From a checkpoint of a small transformer trained on Wikipedia.
Training: a variant of Adam for these matrices, 1316M tokens, 5021 steps.
Each number is 128 + 24 x the weight over the matrix's rms, rounded and kept within 0 to 255. Layers, rows and columns count from 0. Numbers have three digits each.

# layer 6 MLP down, 576x2304, rms 0.0438, rows 57-188, columns 192-239
123121160147158137157141129127125121132159148146163127102156141134138116111075089174106134125101155088170093164104158117123108126080162107172084
108126084098121155100173118141117159118096134073080147105126160158115159142119133146103134144151125144127160107119116163145126097126140138122112
134149078111085140132157154112167122163127131125078138084132134117145144105151181106100129139145128155113108144128078097169153136141130118134102
134098137148165155134109128087163146131150116101157132127125141148121130127123143116080155099099069133143089145118135082060128134123152164114181
124182099105123181106111160195082106124152129103131142126131142094094137136112133136119098119146133099170125073151156161147147126168118172165128
133167096150120182121115133119168085137129129092143116112099139108155073166088172113147130109116138136123119111150126130108139133144121121164115
152124128148103102106114121152106127118128130106118146143090094141111168093126133138137088144132173140150072112131144090118110141071114161080129
148183091170120125188157142111159162122163149128118084124129148120120121139103119083120104119142114129157128119082087107122127125144095116155108
101150103104118122110098126131206146125099091147090121104108166108075104116131126142119136139142125156118151131146158139125115140123131116133146
159135116135112160121168134148125122135083186141156145099166142180150141126131104123120124132122138108125111139151141154126133182159142124166155
143098131099151102111138127123179162136119102131136139161135148091089114095155124127167102162125133125097130129139159082154141117133130150164122
131099127142190083080099127125149129093150111139087107143104102122163106139076175142130165136128124130112112157127104091114146105112122092142139
146143161078157165156142165119127135112122121126135102127089142153123133123136139111145124140100119151115139148115095180124157088140120139114102
142115145143138136158110181101114107130153119132138126139143177163134111074125144104142093127125116128133132082141113133105105061120150109152100
142158137104143133107121136129097124103161088133148106127138086133127118123171155120129142121164149122101124075167126120153158119151130124093120
123113147150144069173111155097123165085136087152147101146081139161131151161114110151140156129123127116132195108123175168143117111128134097134122
115154141142120114163113169058090160132121120132097122125127109214137132125142122121125136133167136093129117138156170098169133145071147098114170
133132113151119162150108123120161142117098131083135131117169134123147111087181093122110139113167126099126160134173142126104120138139111162128112
146139152114095109141125158113149118123127183079157110064119108123119104146124160111111131116142131137126125132106129137114147130111143107089170
136130133130119152152133118114131170132124147144114097138122118109123136109160107130118111140138116161113155134100155098105111131123103147149139
161156090090114164115148148100148137142127132168144155100093141147132135148062169106173160122162172128129081116142149113114165123123141106099093
147091143180122107150139130145147107148123146130108079109147157113115094161157117150164094133167121156091147117153124165161148160120180154092135
139122112132134099124103086154138139123148186159118159114120132115145119112139101118185099085171104063183151122098154126139134134107117127120117
125107125087121119166145113090148105138165115137144166148101137128132138114111121108124098098155121096149147146139113132157125131142102152108130
149131136156083105154130154127109106136088096093123118164121102125094153125087135102112110109118102142145083140139140146076147185089130072133136
145189153131156110143130135126110092158163101157126146119096098139105127145156139156115123104147117078136171199119128145112134135143090121128159
114131084090112182167162132116128107113125156179141139129097109122128137142146121092077143102097122104124115125141102153121154173148098125117113
118108054119125086119181152150127150124168097124139122080147148141090116139119162085124150154099140081125140117106113175110130122116091149134155
114131092144146107148164140115119119155152133146103138127152115153112180111126152126109124086128114135133161125133097121155095145122108145095112
076103145135128158162136162105133117126086123118159121109162126139131132126151139156137124151149131116146119149139128134147122136113119156126119
123113126184167181146141125114118114173130132090148113136205110117131101094163145100096081130106127149127086125115158130101118183161143140146132
110092105137135154065129129143149125119189051138114183154130146139151123171098079096159092145158094109130142065131211157106141111105146140092126
083102118113116100126141133139123171152160169137107128103133159095099108140086111163128106155129141174130149095161147135127093062108149157117106
161113139137177195158148114142104082108129146087115114128139138148142097127134151134140177122119141130144145107131125160139160162129124155079142
156145134121143132092157105095134144091105142078169098121128096122170096116108166147131068108154159101132155126140150119145090109109144159083167
110102128125142147137134100130146138118137134122139120152100116161106112134200150129131158112111135159103171141118159128162145105133113124123157
128129114153117163160145133169172126086117072132127141109107154134135123090193140135079163146144147149124148132153078179114118127109104141137100
137108175139169127140160094149092158143127110140148094124104136146149106131110072157146142169106096139103151134096077172147124145128149149121109
155129157108139122100148108132140111111159148114119100126073163127154108098106063112167124098133056155116100132126090111119119111140135167162072
157131140050113177096132109147128126146145114141108121123142143123100090192143128125084101122101096110137126108151113115077127124128108120168137
163127152137135135190147143140146098089126138137133108169120144107147197095086133106100133122165106141120144084166122147117173105170141156124168
123148090131093140153136091123156121124131176162129123100121122115118204111152137155150135089144180100130117083130167124088129095131094105118105
126130133115118118123144149155153097156152153138129096130138093081122143125121103110155126092131123109059134101100096114135108147100095125134130
104147143131107119132164119162101125155125156154181156087133163143168113150119106132140105134117154111126137113115146134155110130146107105072109
138135155149125158111086140170206155179123216112186105161105126137109099128136162160182144121133069142129154097165154124093157131113178123165072
098088131138101120179147160113159116131125115121096149155137136134102171113137146126113099089138130122145135089119094168158134155144125148143144
161117153133153163105144134113151147131103097177120114125143115157141142112115148137140113163136147137125126107183084159100104090146129138114141
147128105138121129098164129099118091172158143128121133138093090123142099129137106130139127113147133144129149133117117126076128137136124104163105
113110141168112121094137132128107151108090153144136146127158100128178136119116095140121154131139135132136082125136195095116147138154131138151125
126118093112137110107143173158105128111171102147144104092123113131117150117125125110137138126121172133117103114126115128132093144100118124139169
146160134128125167135126129132097181140151153163056117131132069110141107106092140092133127151147094157101108149108149098162116149127149096159098
150130151143105129131098156106147112158102091113108112124101070149107116093141149149139099140109170099144147107125142112127114105168145112099087
130139174108147098094104152126108126124104108090132142127139093143136130143117149104173105125132161077105123145114159163137155139116117095131123
131108121141134104132143140083146116095152185113172116178142116096098131143112203128181138143137145108141111149133128170122121097133085104137143
135097105146137100177114106110104132143113082146111151144149129120139162147111113109144137119113155136134128048111089139161127096113117088114080
143162137138105114163113078118127157092147106081161151100117111166141126069152140157149145124117111119169144108145088149120113088115121159118129
090120111112125142110140089106172133112125154154129117092120137128131129109137114145134109109120147130171108116114134142155146135116127135109161
129121125088157149127096103109129155116125107114121112142128101127090128097135141153132110142109161141132155120123155103111125149103117117104092
126133126167148139131147133121116115075150182138111133152108175152154150116125137099099126113146167150077137141112105114130115103125143177174111
173089129106101132145120101135106127112171095146163132124120162156134131151152130137126145122132157149164127099196092117125127109142157128165152
068174137119142140089112151130135146156133121110100094092134113161162186110099141135114180123146146165134106143139131087114113151081112113131132
132098096097135113137163105131101133149122092151114153141110085104121095125080165129159132114119113088156137126129108117112129155178141128154117
159141102132142135164111156123081159112136176147132102140129087087125099117136130135150125080128110128116152120206094113165175113160126099104133
099109146117129169126133119166123098150149038166135186140075155146151135116095080183151122163104148114119168149063165102168128091095103115065132
116115126153089114151159127152135104129116123152119096112140101113075159113126133167125121129150129167095115114095129144159148145109135137134142
093133126130115084115104135108157111121138083102182120144121164150144121112141147129120089132092133123129129098130184172074127156099131092089164
103170150132087151134090138149153106117107124160161121146097113119123110173145134127151112138129141131151154134076131130098123080115096118116134
191157134126092141145129098146163099120117113160103146114130138111168075138155137084137099140114165102109124097110099145126093126138182148154095
104158111126111128136120132120151078103133145129129129136162110137144107129106092112130127118118141178134141134110122162122119171123116145153118
147115137156144158139116127129122134125130142110142143127127104074122164169130082113147149150138106149156107124134123082120136134152148137157094
147065082100118122149141173101159138110138150134133151099167156124155147158112132159122167106131141078106124097138118141113100146097103108153133
130161153132166106080105123125103113100113188157084165199093151133084114132128074148133151100155103133133125127127222147135152155094117142111137
102134144129132104124150091166137107118172130154150110153147125117166093149117135155112126103105078128119137143129108142122109153121115116141180
102134131131137092107107092089132120122119101132131142109164072134116117117112128119149160127123128131150131193147126111108138097101103108165116
120117191156215158146166135116091114096122105133138086125140130110096133122169124130115131139120121108137092131162150126152165146139148129136109
127163065113140125160149128131153107122123157120135159111102143133154145138089106164129120127086140158153140125120090078127137153087121111153152
125205127102178133114107130134095087124111097095113149137124118134131130135171112104099143141145103114139088135131125161126122152167142117118151
087126115135130124134134138148165115135129112134162091134096112128130118136149143126162144127114133099133133159134168093105127109133110090102128
098119144125135116155096155134108091156136150103134109152118133107148187173132131133142115127125077126055101111096124129132095131149147134165103
128126114161116138164113150122104137139113118190129169178091147102120103155133076124100101150168133129106105141090136146142117122119122078130123
120111149114128113129094099126154155150104070164144120136141136113101149098107117134127090170171111169144135104117095111155140126123133120104118
117126100171133146118173128114106103130192170151102103120114120124109158071163181112101119119114153121117145120195162117098148147124098093164103
121096097109138129196119146153099110121124084100150100140152119102065160144106119099128116135132137121146095171135112131117139104126147094164153
124081114183164122147122097141174131127122112172155129135177118091109129130145135108146117109145107112109124134149111165145113139101111145122134
136128172111139115106131150147119116098159110111135110163153093104115163108116086136165137120115109132106129156152200107141096094135131107151098
103118192170080094103103147094098132102121138102091119142112163056133057160090062098143115125105137167101143085080140120126163101123176184121122
137104112165171115094139141125139095133141132153107095120101130094128166144117171121115066147121153184136108194166133105148113111101113171151172
162098076150136120110119169124184097207100137109144102135146129178126134112148154117140145107179074131122151104135125142104145102168153130136081
121096112131138120104101145103117132124082149103135132129132146098139151107142117117127131137119095168091163142132103102105182103121156142125143
110137135108152141142123166101122156140137151117107099109134098119115104136155153140141144104136143165139150144109125078124121081164131126132094
158144159099104105145121149126106137144136115126136135140162139152110115127126145134123150125115118144141129116096123119146088116104145120132109
113141129179120125105137136088088143086098118130127155137138129144118158114130101108184125160128125117121111140116171119135132119129125164108093
137137139135121091137129151130093118142127150127133150140118116159129080155124195104101150119147100135136115093154127143124132150139125126140097
134168151113098061102118087098134131155146107121140152154115148175157089159125170140133128117117169105120144104123098125125136144095111135126136
202087123130105158099133116164125138106103131154123134159123085134135170106133111145133086127121162108137154132133122143137131090107120180064120
085138131128133094163114128126137183135132108116164111158149128129124060132144124137119127109104131133158095128151085156111106136150163131106121
137133139143134117129128189081178125118142095098159188090146143127124134086129120102163132118161106147123128111126114146148153121133104136081129
151149160125140135115124098124146137140142147091167101171151128114106091076125144106131172102145151119134130116157172114148144125135172151098096
137111126098111139151139152168096075139126124131123098142121122133127158155122160124128174129109136154133172103133105114126106135123167131067150
109142177146147131112102178119134145106082101142113170147113143129136104145116164138143098124109107156128105154141151219111091150144172113088136
126145141086147152103138119106165158193102093111153136106094172121135107130097143151095124092162150142160115105136121092155147091135107131138151
115121131104156138090102117146126118113160149127138111148112122112145123128126070183130108090119157124122104093125122190152159183128100157122090
133102105132111124087130133118143169140125126147103143108156127148121134135131129129134071084137127111096080130108171151145113131129125118102091
080093100158085128112117108142138128141134090170118144138093117124118128114130115164089110080085119126104163088161138094104073106106133127122142
133137168148132152098135135156128119112172119152163142146138115185091145141110131117155151138094127107143110177144131136148160122133095085088128
108167146109160173109172112146135127140109145116091105113119084092131097071114124111121143106127136104108092094124090090112159123143134133111141
133125064139120131100096118155080128193107140104143146128128111126109154179100139099117126072139118146117140130130124145119162173141119150141127
132152096156118153214122109120075128066120110152140126128121124150104158102107109065178141113111156123126098111160163130108136085140116084168157
151160113135094136090155124163124153133152152111101116114162131105119105108103151140135141126147130105132145122090146136146139176115140148125106
104126168121151089122117186096153141132126151088109184155163156163128143111138073141119166135121113099151129123126123112137123111123125119117108
140119142157122117176139177139116116088142158158135132083186154144162120105120098103095123138094114115116165129114138174133127131136156116152099
143111124144129121111110118109155149130127117144137078110103100138138135150110175159110118129153106111152137115126129116133107153161168139125119
099128109147136106147142132160150129109154076165130090123126144092125140141156153121111182104126117110117156116161115174131101102147149146132129
173101147090164151108129102110141145080100113158051172176173129133125128128161113135138131104106112118152112155160137098155115182184156119141110
128148106112143162117138155169145099118119086122127197147138115120087097095138129145162153089127128151125120140095165140177166158110114116110130
176150062106155139128141146114088131134115141153129159141096127164142140125116125159106183121152098107120143104081142107149152137147107124123111
106136128121171100136115143113167117171124157090107137123145067147132129132131166128139186091129114130127119150113184111102152114122115116097107
164122175126114112109107107146116104129135149115154132098171123137113125143124150177150131101105152154137133105117149147129108112164094079146076
130098142150112143157130113115149129154147137129162125090120168138120130123110148163097116137113102118136137135167122114131119115103104148135111
137143094141111088154141136085128118136151121144102138124159131108117095118100151095127125132122135131157142154126133150138102118179110143124154
132084091134100137108133127141164122119142116152146166098136158166180140116076135181114146093123142120118084095131104178138113114147103140109145
166129128106134140124137174094104126136099142135119142148119102175126125119170132154100117145111119097130115189131167196084118138148147099174155
167136155113130115146178110126083159112151126097175147154137097126110098158129129125138140162112094072135099144137122174153091118101127133126093
140123099086127145126143122142123133098159110126131116105150118149119182116054072115144160103111101084048113095135120151123154157141128133145168
128148117140159151103137102114214136115125175123075140090167113134150127155130145127080133088121131128127110146092128135111110152148080122125149
085093135121167149083113118069120097106163138097130136168110111152128148090153089118152151144105154113191118115123111167145111130148108110092134
133103168160145090104102132080145141169131101090112159161162193079127141151155148114136134062120158165157129110102164099128131121138123135103101
074092100099106055133176112146160134126136108172118104092140122154129140152148122140119147150179114151126185104122136190113150148148112104119146
106090142102156145079124115132147111164125094122148118145150124123105113133101130175128130085154091139129110119163106146133113121147157100137119
113096080103122151127096068137153108158096082129125149120144108060118127100151153085158158173112122119128089145101088094098168134147147140101097
144107164088130134105131096136149109159114140164108143123117126145166135102105156152100099151126134084141140127145102111160137129139133099112119
123117129112152111113106137145121151073169115118117142121094128149148107135128098096152094121137188119102096162138085118153129135098145109138084